From a checkpoint of a small transformer trained on Wikipedia.
Training: a variant of Adam for these matrices, 517M tokens, 8602 steps.
Each number is 128 + 24 x the weight over its row's rms, rounded and kept within 0 to 255. Layers, rows and columns count from 0. Numbers have three digits each. The size before them is the row's rms in percent of the matrix's.

# layer 7 MLP up, 1920x384, rms 0.0506, rows 64-118, columns 128-255
090:114145115129135136123115112151154108161125105096140122149078144149102113128135143131095137147106113108135104114129093127119158134138127176131117113127150141114145115113155144139129094152119111155073180132131092130164112152099168088128123100142114130109127111074110146120118119108172120140179081138159160143149110111112165119118087159112110118125129138103134102119182104122114175115093
097:151136122146154124164110156167116130102124100145114098114129123148113107175150152131095109118121096152103098143153141150119104119109096158143122090085143184121117130135085138167121118136128080132093149092162117161146188123131147125124110114117144132123106113147094111124132136141100151184133130175120126138150130101121112124114098121127135151114125108139127149153148128139105144150119
100:123112156153131175110097142151100162142149131136137090089109169138161147144143088147088153090132163080136090167123091115089130106130131109093078143087139114104113163129100119179105132117126120096133123153159148159152143149150116113109147137115142105155165104162104152101166095123087076109118111148101140121109108135172107154118131092111134118150154106090119102116121125122117163089154
103:127127134108096116185145170162102084143169125148135134125118131111104121085137129099118150136132131119103088146153148167179177096135130142187076103116135109141146113118057177114110141118142128125154116102126106104130128099159180115178144131152118128108104120149150159102167168145159112108127130147088178157116118100077114127171117111136135112176128115152129101123164138176151098112114
103:160119141118132147144152176117128149152190123109111148135130161130068118149115102151123108108158127173096103153150092154097160186171115182145114113124091184111151096126152153120135110137134126126149149134140171110122132148142111139141178108121161119138132122155138116132116119128097138169160154141163114131133125164131104188113107139133126161200118130123093099120133088092059161134127
099:141110190100151141145127095128136117103120126075148159115113160081123129160111149143107099152177106132109121124136109147099130111151112122151085107115137157137154163108134149121120135140170156096109133183147138153123139093098140141079142133119141106136116101093150114148134086148106123153160163113119156129168117119103134150177096138160146110089154097149105121082126147119104127113135
091:133101150143110108099152137105140166108113107123121109136117165125141099142107076129092106096132168166133136148118178121156128143146130137135108154147112120111156137133117134112098123137154135130136119152166147101126118107103113152137120138122151087123107115109090140087135154125150148137130167142120142167134090150160090078190139122144124111115146121076125118104117167148124149096109
102:103124133164145123158139128122128098110126114101109097143116136125178096155134114133112143160145132122124125154140141125159164136155150161129059104119116148168118142085118153117123133118166125125112132166137133131105141120151145156106111102115121126120081129132144141123078129128106128133151101098147127111117142123113117116120111114131151164105171144103086091172107161171139130133148
093:114125123114106152128130176112122124104122149155132106130126111127131158108115119160085096113125121113123138107101138110155119166156124153156106132155062147100113142120103149109104079099137117136120196121138098148117131164105170116151140128157121159141167120182154123153123168155078143096131146149185123182132129131117117112091135120138090127142115149129145177100139165134102109126103
093:122143111121111165169113164157186117111128137126179118144167102093139089112149094104140089098116189078136097140147123152100085115123117148158129121133111115117130097138118122101140120114115149135084100101168164106109122123105112146123107115140124127090160121127142142148108136151125162140124141110101136092158077141136141086103148110147133113150075154133149112102158124134142139157118
098:090106138078119138149123125125132091186109143125125176103111124121123153117146107142121137099082150083089102120145140169134166182149126117104120103127112150143143146073168106125109097128146113106113105125110145145196169130140157119133101131181142098092104112104139141106156085159096152129115132136137122114088146159189123141148094143140125150121168142132122135139122155099125139109157
110:141115155114163110145101146150162115096152138080115117132135131140120123139140106131100152129152135163131111147153117163112109098115093158130143119094139188180120134116141135121117101083100147125128161098123129122153171147128129141154129125129102103144128097132165179139157152150160133165171119125087117164111069142108087135106142119128123111116162126134076138132146169153092164127138
094:139135119142117132171130136132136120163147100130136129109125165132145126141124096148144163106119167144146122116083160166099095133122098131159125120111156118115159144067142162115094081131160096135195129171135143142133120175122160113087147074136135134141078116099174132081095107125138150124134127188166118119178146156103158148151120122168099154147162141071147143114124123097121180150117
099:115117108161177097180109112108164102105129134108144100081144144146086124151138134112061098118145136131144121126150126162137153137133120175104146097079146134175084156136105136121093114124141151089133141090160158111150164157165164123123138127102125116115095105094181139123141143127164128140093110153146088122133083127141135122164144137146128078109143098078117105093140137132117121112131
096:135126126113128157144128152204131110159174135110133142151139151152161129108155137152111101130143154093116121184111124144161131130171113141120140112149128138134081146073129123125117126124139107127134118134102134122136175157157137117140130198118116121122139116110140099114102027181105139144120114144142100128112089131097130102120106153136093103166118080096132129091141154127145171144112
104:146129150161153118110149113127111141154166142104094123119156143147141148136158091141111154123137135125099140153150095111147146101144103182095133132121119095100135143123108160105144107110121103128113095139135155123118085155095153134102158146122115139072159113117120136171151162138138153145167171155109103168114142147165131130145123131095093177137101124093112127097137157092102092131118
089:124135138098110099146114138149143124102137136095119099115145134136170127171170116159124111150135162142109157133164136149152111134110177110128145125148136164132140147129130098166128099126144149123142093095135136159113153129156122128157118116124101127136146104148144130170164144180151135119143105143121126159141169110101146103125109125117151138109106116147158115083165124135123115112102
105:132113146113101107098122166157153105168168078149121136124105146115132121139103096117133097102130115124143140134128107095155102152158118133175113155132129160090125198130072142154137083095146105148117134163090075108154163168145178120148116133122135136146151133161147116104170091122113144162119155138128162167150133171118083152138144131094145141144151139134148111134136104134113093147102
099:155114140119123129160164128139122162148136123131165098149146125148154159190140125129121080103128134104137113141094125160172192123135081134165140081098143119136148083132101131146143164157167118086102127142144104109112144129128131153115124133146124109128117125115125126134101126139105130161131134174121177114125128170128124133139111142118169147115151134116151068098101122083104112122141
102:111126144132162113158110128083137095123135123067111088103121136132127105145153143101082104116102087163108136139112141145145122122115146108151114090094121119153123167104134130156167140091114134143174176098137153116159152119125156169108156113134147107132109111099135130146121109147124169136141122130081100143164120123123142128102124111118121121139146090144123107137160144119076119100166
098:093148148127201131117109101125125109124163120169149110133153138121128112123165140118110141185095144110118122113200163134146155127130131134091125136168181125092124134104138119117151118114104097133114151127136135143115123121126145126089135117145128152151136123105098174095137118180091162135099136131119162138119144115137071144133136098146153134129144118102154122106111128102147113120087
088:118077085113156121134130109153123170145132154126123102150111134114137101142170149157132131153168125139139179164082156106099188108112110149127121147129148135134109170095118175147105109117132121097123156123124172087131124136137096129093121127136105115131161126134134143124111140140097164104110136111150182137158141133124149112147110164143172144132129139084092142089137125096156175117120
105:140082157115161157154109132169177144123135089132112122138095095131104142142157154143119091122106144154119121160082179118156128145132066161119153099112146126102125132132126106108097117117161127135161116122105129151133116133104133108142132116148168127099114101131123092136117159125130124108133106133102159129170121180160151103142081127144147117109102143134135122106152122098133099120123
100:160135123128112119122088133100130094151128091174098128124144153173125149163139130170127136165148136145142142111116130136127117105145122134160158115148123078125168114101145144129115125108123142116151129114132111077172160124095162087186182111136132129127153103105109177124113126138149156160151118158138151131113106146136117134165134163098122149121191140131111117102165163146093089176137
100:140116146138087118119119140139137114120131107100114109111128171141114138172110139171105086099150097073102157121131139134133161172127142158172153088109139200102099159135125163142080153116146121102093150152152100133146126133149136145109122102141101137145081106130161144129129128117163109108118123152114138148129149142110135176160139135174153115130150122086134132089131155153139134097148
107:142131138122107113137149101152155136147148074131142145144094172190114134150166157131139164155122159147133179131095111102173137134123107125138134144139067129106120192099150129099148123103124146157180146110137090129125139165146130105126147134119093158121141118124142151120111121178129155143157131142150115140138099112149125154099102120096113143134153149136130084104175175121123094163117
103:155113178144119116115118077186166100150114156097121101111106100130112185164113127102079158124130144141122133115149145169103165088130104124108118132127097148068142142131129117133147116122115080088141132129131149150133151130162154114099157138145160116128128099132129163131119131105078134138126135139087125134170083149152115161132090163123088112128170117095101126128098124147110114142127
104:087121163117121124132110178123153134133115122150120105124118102114184099098090121088118104103160121119144136117110132093148161133142110121111099124148144129162127139126133124129137129086112118101140147104118128133162151157120129098105140173120116135170126100148111164144085127202168133107129120097163110146160122145140169163149132166138102117118112127135122145096167137121065142094125
092:106127159120097083140089107141078152109143123140124131113092124164092161107135148157134148103148138084130104120101130133116171165096131129104108099114082127103121148099114096121114148124114111120108129104127151110135143120158162115130139135154114140119148116106163146097104137130115138107153098152148146147185153085136116159138137170139087157150140149119154112152114147153150093158127
115:104101134113146108116126165180149138121126119123140143144137118193127162125181079145154154108145132117129127151109078136153123114198148120148119133141143118118108082108110149156135098109144136115151160140125139074155149181113180084164140132106113119115113123136117118127094123119093164129158161194149089145130109155090132145152130129091078104145130126162133097137139124125101121122110
102:096094186133145122126072117161171146106137098098106123120087143165131118124136085157133082097105114125124155144127120160198132156139124130115113109139089181123072127118126104105151129118168138103104088140098160133149171116154120089140151115127104100099124120147148137170156132107171089118134166097100159097166116155140153150158122110093146106106162140119152137128113140141165110104113
098:104163154129140113113090139140145145102102140095152102116112115180077121127115153155095117113157150131105144134102122137125154093135117120166138086098121141161146146126158131124133090146153130096137164111114167134142147180125170112073114107100134107130130104160134165155140135142103157134139135140130096157117113159140136128100126154158115129136164123096103082052143097128145152109113
119:135140153142129136135103146127118128146144161124135124141133135092115104156183130145144155111167145144111150121092136148127112181143144125160108130094132112145125108089108119141160149136100117124118123159125122105099113158146133088117125144133132112108121106088160123133134155187133146150101110109107144116105143152124132096112098107123149171121134139137127123133173121137100123153138
097:118123153123100068112107150138151122088114101079174081179102133125095165100121083104099086096138148153141108114133109135129137187153175164160146124094141137105118106130149130082166137142142116117165177144111171123110145119109133125076177123100119162081162121142126150163092153137121093177095186108120187161094063149140123143113117140155081078120134109095142109094121085103113156093097
101:126059115091130121127088196127094081111095117102143112133118118120195176103140146168093135131101152141109138108112140125147144135120107103179077104091153136156146170148130103110122132134167124129154165157131173097119112122161124112100140149172154124111153123149139133120111139088118112134170135139141171158132129151141090149164115128102119110130115143126117131148157129166151138091122
086:087099175116108087166134115157144134127123154123084105136139119133162130162138114130083097109120182169124139145162180133170143114108084122125119096107112185123129130124140115168100098110138180133132140141123150145126170167139180146132140134121137113156144097110137147119084110138158155163121081131105122114126125114113144128152130161113111173124126129130110104116190117126061123109104
097:127141133100132158148110126149162071125159142110116165123135121098113090161142081165096134166148133111128129147144149099147130139125140139109120086121174130158164073114151128136113113129123098142111126097115163183125101137123178108149144117138121137118114116141134162141121085135108162145178148101123136145117132165144080115156122117119099105109137123149127134119126121148117110171099
091:118099138111127132123111161118151131144130141095103093113089151105162119153140152136128111147124155099127159111103118138156115104162100110129091126125124184103077111124143162160103138148168200152145135159103161157162143125149111140089102156175121138110123108151106168114103121114140070187139128167092120135122074144104121183111133176157156141115125085163137150131092149145108149104129
101:132123166144097133113123098126160135097157154097133137116120133166138129150151124129150110117094156157124144146119205117144118148124105188119122151109143123170112108122117135116113105125123151145124124094136114155100109131135107150128189082167134103115123114105094143143152123156134100113119133140123127139150137151086093151118122136091146116099130124122100087105155182184138149145121
105:103156143114097100160136126170143096123118141128119138103130166154120115159110165134141141134139144158143100143107159175178121171094096121089098102117125179107166158123113146091150105132120131149151087144127141165123149114107134075115173111169100140108118109112139113142133109126129069161169107111109079156137131171187134098083150107148156135158108130132127164118182132192123065124108
106:158123113155105113108118148135126165136119130109152133128135107142150140116100157164099117107119136154135145135164150166150137111106140119074143092122127107150109114104135117090102146114155145094141152134109123106142116114082146148117163140127149139129188121109142135109130132086110091120173147131079105109098138115076073131113113094099122166160131156132131127144216157114102144120117
094:095108105208096118151147113141091122115124168135160138077133167117136131108116112131100111114165106154114088146120121125139150113153130102118134161137127125106174120077142130126134114120149174140111153162128131161132114140120126101128150073145109120117115093163155161162100111132122183096123152128097100140144160148128109119167121123096124131122142131135061110168136123117120107136128
042:104111179155155117124079113147124099105174141110108128103091131193138137139162117105103100137139169133103125164102140134144169125138139140111098093088098155142137173067128170138087143104151106129136186115156139095125180146155147115121158122127142121126135099161150133114170124155134124187175143143133164145157127154135125162121098175121152138125142115079117113072105151181082095110100
107:111091130156106121131163146132145124096115139041117137093146143154101084170154084132158136136124141151122119148132122139117117139131111153171114077118124129144063087135125141155143133120147093122129124127173146143168074107180125150123122141117120114146174123137120134150126121145087165125140138111047143147093111138135101096109110133098107164121134123130099097115144114148121151104115
100:119089131137125169184121091169106140091188133109147125119128128179117108132134134129131082168106126132123142102114116155150162105141143168129118124146125111128157164102083148113110081103170126179117125150123177142115121121094151131129157147137141136126127111121133148128117138114165178095105122163109117139158100087115067120116149116129137165170122150136133152124144152119160111118105
096:097090123121099159133128218167104112099142165107138115098108115073155178157142119137158098144110145124177142131096154140135145182134117132131121100079122126130137161136129104117127126091156172141161105124126124119137146107121142119100111107144137087116148122130131170125155105151150147112107116144124159141097119198121107135120129110127127163149157166170113155109117159145166135127114
100:143106153109114160180091185153143105132139133118105145124111125189138142127133169125147099171135148135098186124130165137171108112135101131137137153120131082134140141100115128165074101120105136082125138158093105125141120124127139116159103128133170140145087110107131102100078121103154117140133143125137098089151092112167075107101116115116151135084107160147096098131137159085076128138130
098:138093090116131096155158140198170138126134127107153146140117143130101148140113150137097120115142135141126116131108129126130131111104094088123118131101108167094129159120136138083106090102158116137118140161135159112141101133089137127150135084150121131107148131154131137099134136113147117171166090117165153115131123161149140166173141120170168104113105178145123137136125141109125134149095
096:156116109114111140113112180112131157127148079148107075130131176135084126169121156111126110129128120136127148130125102115156167132141154141110134133095155104127085171132097188127119145127158096129172152090134121095117148123097161127128114109145143155119089132101124117102109102131141122119151122123130104134129123138154107159111118099116136143144120117083123124110141119160125091090149
099:154137128141152153151133128105126146129136135147113147057133143148130101146141138131105157105118119138132145113079133157114134174164161118123105082166104172118121104116108125127093124155132105109161124119108153110147166140120124119154148120135130053097125125163149118125123117134136181163094107123134158135111143114126100120091092146144176144107167127112086111114119155128116072098135
102:126102119151139089175099145133107119137163107137118105122107136097146136117115135122138132115129153120061163146110151118154159150170114141185118062124122124130154104098135118131148138143121130126131150158120147112145154108106119145111174097156127164117101114129107132176122128160129122176134140100129140106130143120169116122125090122088128102144095181130144117146168163104121116110080
100:112173124140098088118108137118135094113141162118131143097133198104160173133115119150123110097172167091146136145113124129114124163133160113147125092141132158154093142121098146158126158085104142129097140133125150106155175125118144118156095102116130154101103103114135177142128117154126105098138136122158108134159120169108160135124132133107139181140120123068088093099111136158156169172178
096:110081103128118155145096132123140089106133130126135090094135173113120132119095096151135081130156143122113165223122142125079101128135087174137107107118102163120160142110128141121094098097130144139133144149150075139148165114131158109122118125142133137123119107163160127149128152195111143113133119108171171146123138112150161126113134126106139084132165131092130104152094143184081091124112
097:130142110120101116128162121131142099083154176125124109091157143160166120140143124117113170152099148105188161097158133130164118140146177099144112112074125151153129142122121104152109126169125106122101122143118114117128120142126170115104130131130184097134096111105145147151158087130122125110147151114125148123151136173204117128153106172142136142150174177133148131167132123146141145124116
101:099099137141097145173152123145109126120141117118121104125108134120159086166184142114135152108120168128163126120130116099100135138112127135086128112156117175175180136089091145098134093101139109164198134170117127120113142123118134128099136120146164110144150120126125124173130144138082097099166112155123152168115156136146146115072109175127109160148116168154084124145143163142140120124147
# layer 7 MLP down (transposed), 1920x384, rms 0.0471, rows 64-117, columns 128-255
093:134136139121120147119099155136102148140131147140081147176137123110098125095149144159160156143152117087111136130127121142113096165123108118138142099097150115119122145150125124156076105132141148137140156128137115062133106120116167115159123150116082176144093209107122113143124076166156140147117105144090089086094148078094136143157167088126103133129114132119153099124133129138122163156134
103:144127131110100138094128144089161139158126140161115145137106142151141114099129118130164147150151119149136151127169095089086126105121122127126091147132126108131153096133146126139114136110076129143111133144126151097134125161155095141133168162125111129142135153111147156158155115134189088096150125101123153152117076126116115143175167123126148152159152147109121085105109064106116131108155
100:104101143113090151150070134131132107141088098135107119130157099127111125098138135151148141134109161091134143080118142132105088122129107164102128126132153140134139158135119119120139078125115085156155130147115106145102130129120144132128174145126144138104138079094125109107159134152142054115141134169119143130117115088132142117132117143127133140093108120137113103148157077137108143164140
101:083143141130119138111123087125130163144123164139101117112171114095103138102129095113124155173153146131055069122151127108134150112171104138156096151118115130101150101091131137096091105177112145130119122165083136110110170131163155086152145100109103110101126155137135107115128131168123135162102140103152145098131129123130168100136100139110099107186142110145108097122131119124151087108144
104:168154144120146139094165117124134169088133154139135102151096077115155138086112127098144163140145109146175126155111123112101131186139144157123127138147101154176114110133114137117156114183112145120191129123097122121114100139137114120125165136102142132149113048115156129164121167146130137149143178126180111092127155145108128181141115137114190112106162135111120108131142095147124131155137
103:115140153202135179108111117138164143104125127143162119139135147137116117123122143179108102119101111085124139116125118144125151124148137166192076122118162131135136145141118170186111141152145116114127117164109129145112129138076125104109104156124114156131066074115144156149115148146087147108144085072181136104104112122073129099137113134163150110131079136141138125081082115111140111149134
094:153164127140114124124125113145105114126154138083157150164140109147082140149182093123115140102120126151093136121097144100136189162102128144098110129114137138130140146178145121139105082125137103124148127106125132138101110058119127089123109109127156102124157175142140129128137111142124163149080196108117114123095108172111162083091141102127113139116103151157155101125106143126155118141090
103:131141105154110168110147091129129144109102108110112131168163143125119104103116113114113125117155126135147115159147153119126090119128086143131134103166151139108160111167110074148170152139095097096116162083148112111179087102104153101148138119125133154134103181094106149110065178143154137130146129064148100120165131090120104161088155143123123134150135116140115148141110119177071080114146
094:118157107128105165148075086095118130132129116139149136132127097140118119099143196152137103093166145145142130087145097121135129142135140122164156125133135084132117107118121125121145109101109104099126193161119136098129138148141106130085109153138075149112133113133114132117114132127095158146115144163139145137147123090165081145124131134104151139105092132137116155130150113151104105139116
093:086138130114172135136176136059113167108135097162059124189122116140129111124125150105142137153132163106138126137129159129109122177097135137155124158139122164106167159114143128149110128138075168102127129128150093128142121148165157142115143142128100128186162137148127116118141126127143108139179088134182125117161167135115144115085122100108149136136122127124093142154130165123132093123114
098:129141148134112155140089107149125124135080166130111156162125139145087084154141169109096121128136134093105127148122105138144116149129141144139131090109121111123145084159127152149152172124136122128109134115133181143124123126117107174133120142081186104138089193109153123133173125112135092110134120121116104130147152126158164130117082136138143146107149131110135131179116142140109116173158
110:167165127119108152206176161145103104110139118138128142165135164105128150147118123145081169129118136147160103164160134121152118169132095123106095149094119147124162163125141179122137079127118147112143144065194091087090154104117097114171097113141124083152141110130139114118161164155128123126095112138115104105116122120072131116121110175127164149131106143144144178183132131171097107109128
094:151124097118096111123136149118130091112144123125128137133104103151138105154077098094124155141102086148074134166095122119104175125108156119119107116111150127066143134157131123128164100145108187112117132090110105158148086117144094125137102107135132171126127193149167112133140105145143119153110108153102135144137142102110103150123123140091122154140180120137115140146146090114091149087103
100:103112152144113140151124129146125146100111147144163092118119059105104145144187111103157140099127128085154140118135122122178114133156168161137150111142140117128074092197103154108118109131125119113113104085120118156126085141119092122122134096123107145152140121129127121148121164106102124163126094114148098135074134107156120145172140099114128110086173148148122131184139083148114149117093
094:119163113138071156100145111133145123110069202121159150125162122151133129143138126130108155142127155147139117149174127114158107133123150117164133090110117061125088116139103134137100115122112115120173093165140112104120145166140128154193145133097151112093092191139144108110148125130153137116134120127135137132159102123109107118161106096153166130053127140109110081144134114134098098137141
103:111132129150161087167116163141130153146132139094146152128104096106150128165140164127093138107141099132124113105104100133139109131119124121120158161062161094074106136115139136147171144120169112126107120124050123152113121147084103109126113142122130123138128112131083154116112181135144099142114116099105136153128145097087147094154143128120107136118142181137143136120129108131096126115099
089:141146124102133164152112105126142102128121134097106121158103120162142075109144114142123144114113118122077136124123123115118130143065134157094104127072191138131153138116143128116159089159133184130133122127101163109121156154154110110171088136137109144140128116150124152128086089119136165116117136148123126107122172109079106146132134126118147151145134154161112122120145085133120108107169
101:093130150130151095081123102136132151152126106175129168156101162145153085114151124096155092120107152091138171094078190068153076146117133162103131137135109131112103163107113142146183116149130141134085122150052138144130104142109129092182117141121123103113124179088149115119164099199145179119135140098162105136129155150085105117163132119118098124108149110124153151142119093100097134105079
094:105154083099108139151096104151098134118112160143128140139127099094131099143137118119168130154114140123153114144151119119126143120137098119181133110157103118143137128141122105169164139158122107128175062096167105156079118144130090139143127141158106120179161159110146119157135166097152109114128104118107163151102139133161099144148140125119135122130133142131142137166122130063106134106086
101:102126115126132137108117138138141126155125092136143166120130148138141145138153107111107135126108134131146081150130123154158096125153141077151130130173122130108142130093142156161160151137121144134142139143108152082081133128102116120096115152130137110159149136130097106124082083180149147134139153117135150110099141153127153099166154111142107134129138104104149152109143097099131169121124
097:161119083127165131065147086119158085160164136109100105126146143095159132157182125076149110154141133120126099151177133133125164131129116159135168116193161082082157131123139153133128126132150176137104135120174122146116108097105102099132099111112109135127121156113102123106101120128148131093102109122151177131100121103135078128151178094101149105095130113156153140102135122099146136129082
088:116111120148123140128117111092124157175129133141102131157139106129139113154140141101139152121120077184145115123111141135109099093108154115112117160088122093108077159127154153149114080124138172145182088119124141105080082131130115154115092148110072107137107139126150152134137161117187161107120120124138141102140126132124135111126153147147102136147110126126127137165172092127137137127124
104:128100167117155139111120136154161089146159147135146116114152085101095126116131156101156118130123127140096164135098150114151111123177161141151136133077170144130120130178088131141149157141079154107167143143104135105125097158117066115122033155115147069152121078091163111124127093152138129154122126089119101138119124123104168106080118137125121139147128144145157132126147122143113110143154
104:144151123095131133120113137094126154139148102106159117109114107105166127136137104110140101130138152136095163121139084142100093100121123082138116144161120136142146136111100128143155137148107129123096116138132149150126100067138146150131112129162173176166146108126137107157140127132065150130086089151151106116144164100091161147069140118136119168126116157187084106065152116127118109119161
101:166145100116111132112134127149118144139137120127093120120104141183087077166121138086134125091119106144115119108102134140095147138123144137110131144119137134121116129172117098157139132121120136092118135169102107167118070117153124166112097143164116135119136069173160082100145172108117148142117110114156150121140128120126094130135164107155135102065147127154123158157107145153147163136096
108:114171125095124156109092132082121118074147119134112131144104109135129116121113139131107127106126137106095138148091122081139133106108154134121099171135140120083125136117168142120160101102095159133125110096169143140083144118134100184120103114157160132148145166093132103139131168156040097156123154136184089137152192120079142135125135151150110129112131160161156108149139146127110101099156
107:130146186160122147108128117141124151167118153128165127114124120119121147154135110136130118117164112146097115156162100135117063143137153110114158103131095157085131138148136125094157071108129104119114128152122157176096083083134087163131086165125210107144138110078147142117100136112111166121097116114098160131120109138097125095139139134129094141140159091127106137147109055147122134115120
105:121143110132134128162130133178137106126162182107140095098147078110106130142096112150141157143136118128178109141129115119112124126120120114147092134063111118114101099121137126160104120141125133137183103169107108132125103123134157139111150177141124140149116083133109153115138141143119136126151117126132141171157147137106125163158116147137132130110122163153148154070183110126112123154129
095:099140096118131096148143110124126146147140075139120123141131125127113150118132101098177113115150122119151120122121112137147104109131109125124133124144146116060119152122122111135166149126139082123122133145113167123171136098117173148113153132140120143113116111144127128124102146124136086155163135098102120143129123113120135153146103106136086150143127124099127110102123127118120118141088
113:100129084114075196093155119138144123096046153142144088115095143114095152137148134170140120115137180103158082141134142112125106145113144152117142149080143145086135159099113130125138118101114111129146105150115113146097111154180125090139088133157190128126112125138096108080131118165121145120117115139171118157114104102114171091094124148078111118138131171132127080114094119127124108156148
102:129139137071121143148117160110142128144151171127113151105146145130127125150159090129077121121101110175108154073118107130102140144115151137134106137106144103138107115098122082116144096149144206124100119171128092107117145137142111123163153119113120116141112167097124124142159106127138103168142089069121138102178144175089148128155119115094135107137174119101161154162136132112138123155071
102:142149164167205106136149148100127141068175141142121093132129139101115119167141149155143095145114115128058087087123140087110101129120158166137127118150118124113126111134121141113114127096130156084123134164141160115109104122124115096156102128130147106132137090120150177132123145161146148111103154105120090127143153145123124140113161139143150115111156152161101106147167136097102122126099
110:172121119142136127100094135111087095135148129133129141140153127172121103134156123171144131116133156137092125107133157132076132150131116153133155101089128124149093096094116163111123145137122144101191140136128120126179112139134145115089159111124150120115136255112134104126114137135157137127116131168123149157113160118136130110125114106112153135122129123106141118101102153160155094151090
100:103110161140167138110170107109130144132155120128113159136117117100135134117159152164106145146160086154084135144097180124146136113105149121163132129121117115153111162132111122117074188128156154126135122144139136114124131150131142156106125092153120134147100193205141086114145134141097121085094092151085146143113117146133147102137116093136174152139072117157125135157142146129145144143161
100:122140098129077141115147141145157131123125097111156085125126141097129129144123121077159152109107105146170097091122128127132113134139107086147131153126118135098131142163124106103169113142109095102092155112093112111152108094119151126158123100181144124111129215139097131123133154123119162139139121078120143107128155138111097121155145117129143138118110109169123140146065132098108165172129
087:113121090123141129142131132167128109131119139117120158121118108097193091148121174134137189119158115168122121152133166124175149146126110169118131132116144164153125164114164115127153113124103152099158118107084149125098138137143127177161132112123123156106110164136147147098083102143148141095125138102158112132089106129086107116136080120107141143134101132174134126120148098120093120088178
094:155152113129143119148164128148160132144108096108096148134143086123130127124132131137083116157125133153148150170131144099133082126127112147134155155147189149152110138151180129103135088142095120097163075153152088117086105132108147169098122166113122123137131139169105125166087147137177127117110145093168115139095137126073190129134114121118128099118104095121159119109106120132127148128103
094:152133118116133135109119120068125097122133183170078159151149121115142158117166190152186165184105108137136114145126146123118158119105128120144126100118163137110108099175148094139138115116131136121145133111134107176113112116169123106182083142136125128105125139128169116177103093124152134106129156118102135137122137121109159112122113130128143141131136121152151157129163109111159135148109
099:134145125170131139109090139086145068090111127139143133139112133147110127146153108127155111084135133157085096152099119133129095140099115129080114099121102168144185070144097123107143099160082131100135103115134155130113107133103093130113158088157109111093121128134114133138140126131133123098099146085088138091107138145140146137106123130128130120097098141150125117135138159094087143096098
105:116131131158123166152103123127145079117181155104126146136114120162139104115177135141083135107118112119160143129110127145139167161116119066129107165111149151122134124144125118138123115141144112130152107134114129135108119100111167146058139157143111084148132115100127122103125141084125169128109085144152146131108152115106129108090137166153138176121170127151163151177146125114114102099100
104:127107181160101089111129136143139192147127115127136120131096085085154151111156109129124136158112162161144147100128125125091150120090146155095105097138113125138137090101141134114136153138140124110103154118109144151104116131140133123113097112158128115086151109114163122133134127089097159129140146070111089115127130086096154123124122076120096162144149122131128128134168146114141162139155
097:137164133082118128126128107136075112131133183073143118139150110144108110117131103149124152152103119131106077126076105130100116100159094097121119169162128088157127139115146154127145117142132158138094112097120100118101091125138096115106094163128175162140129149154146092124150123148135168123143137152173108138147119120120129120108133113103110139124162108119119090135116147106138149144143
034:125162147138115151159142101135137099120125130117107082162166120102170149170133104094094158127125125123146105142140146139115067114130159105137102138155111110116138114114133124158123120133113149143158145148141111098122117115110149140130139152164127128163139126126111161117115126123096140086141130168117102134145107118118122114157128143176106104128129150074081138145160089163100137118157
101:118111143107131120084091150121131165125153097125129120095074192154122185127131162115129120124147150113081096101111121140096125182114154116075130103168117124110162171110157123143109134133134151131122119146124089139158129105098147158099122140135115081122136118173159142119173153133099132104180114164198137159159104135120152126130143116117152129094159147093117088144118126119135103132120
102:140159113107080212135145108121122109124118139142142151137168136100133110172132178110131136145169117138118109169124132128125182100117106183172175123106103093119136114122143112107114128120122118120120117146177101146139126138127094150150126130122153101114132149090146065137116119141121166090115112096140132084128108091160134123112135054149124153172091124150114171120134129127152161175100
094:124116128120162161155127134157106087114163096182120106146112140186096112126131146135122077098132134174106118156076146109122112098144125131144183138160166134135184113193155138149154165109096141095129158132134150154160105121123146170127134114166153120116148196156148097159126122163120127157148090122133127140147118113097130139083130102130144123131126133114144149125106125171137138128101
097:098122174106119157157115162108147138093158148122139151173104123122114090138092190138124095150141101160130104097144145137160122133135130120143158188124131106143170121058126151108168139134123103106121163125095164158113155111133110146113117127104101128150143114100126128154136091136133137143111146097094103143136115094114106145071145126077120146121089161113138163119144151111137151144112
093:081164153165151143149118126061111141123108112114108086120134127107163124130139101100137179129110138116160146128166100163134142131158171157117145148121116119161083116143122143138135166112070137120147126086106101127091153135163127119102138168105136113153125163098128122119122120144101136142078153145105134115130129161119115117123115163107087155131147079073136085117097127119140177114145
095:138159082112099157095117168139082161092130136117119097155161104104102137125149112119153155136088088128094185159146126113123094119141128086143123104116169116088074145179089134146140122188130142161145124099105089149132137095108125126123152137174130115125150145095120100143104145122166127138161137136138139130132140124170128128080160122162114117070119140121083102176130107087099142145108
096:141107114095176108116091132129082093140119128153108135129137135134115118112151133151123157124117150143132169126114163107099115127128096137116163145071134138161106132106117117132129124162126121088155101153122123109120099132157114168175097157139117115150120150097136096133159103153092139104106163124124150147110103105142135128091156109108169096127118128130126120092118086126119118142202
103:125126132107109132140116128077092143144112146177111168100152136119104097135128103142096141125139156122134157139096143151147151147100098170158106162142162129130166136119120125114102150133112127114120113132150108140130138132093122180181151109115107154126132130102048112093079110128163098178139181099146101129134126071151131151109098155103133193102082100130107119122097159092120120134121
100:101180138102103107100172127115161139070105099140151101135118206139127124112158117118134156113126144122123115129145159161116140137103139127138090132134115156122141193128114083127073127112101110153136167155126108154158127108139106136157133143119113126172098071128094063111125096116096127101123142084139106079120138137128137113106113121114135159127150103102164115108113134095152151156146
099:141114122152119128116170127124122126145099112118161122106163109106108119174110108110132113154129146167127143093111110098107130110098097139113099058162138160172112096087111085129098124104106140165092156124153084101110149149146095150113102075199103120128112113118155145095159121109115140141101096145102125095136136084122116116112147102133136156126123107158147120079116113147115131129108
099:128111189172140128098126097122137178164150119154146110145070147114131134097137139074085134125145122074104114127150138102096126121118107113134114104151144113135120122137125137112120124169103081121137132166125154098115124106135150172107157132133094145148083101148145145160096133165084123112115127092108123107124117164123173131151133125121126149168099107083114119122105103143125101088162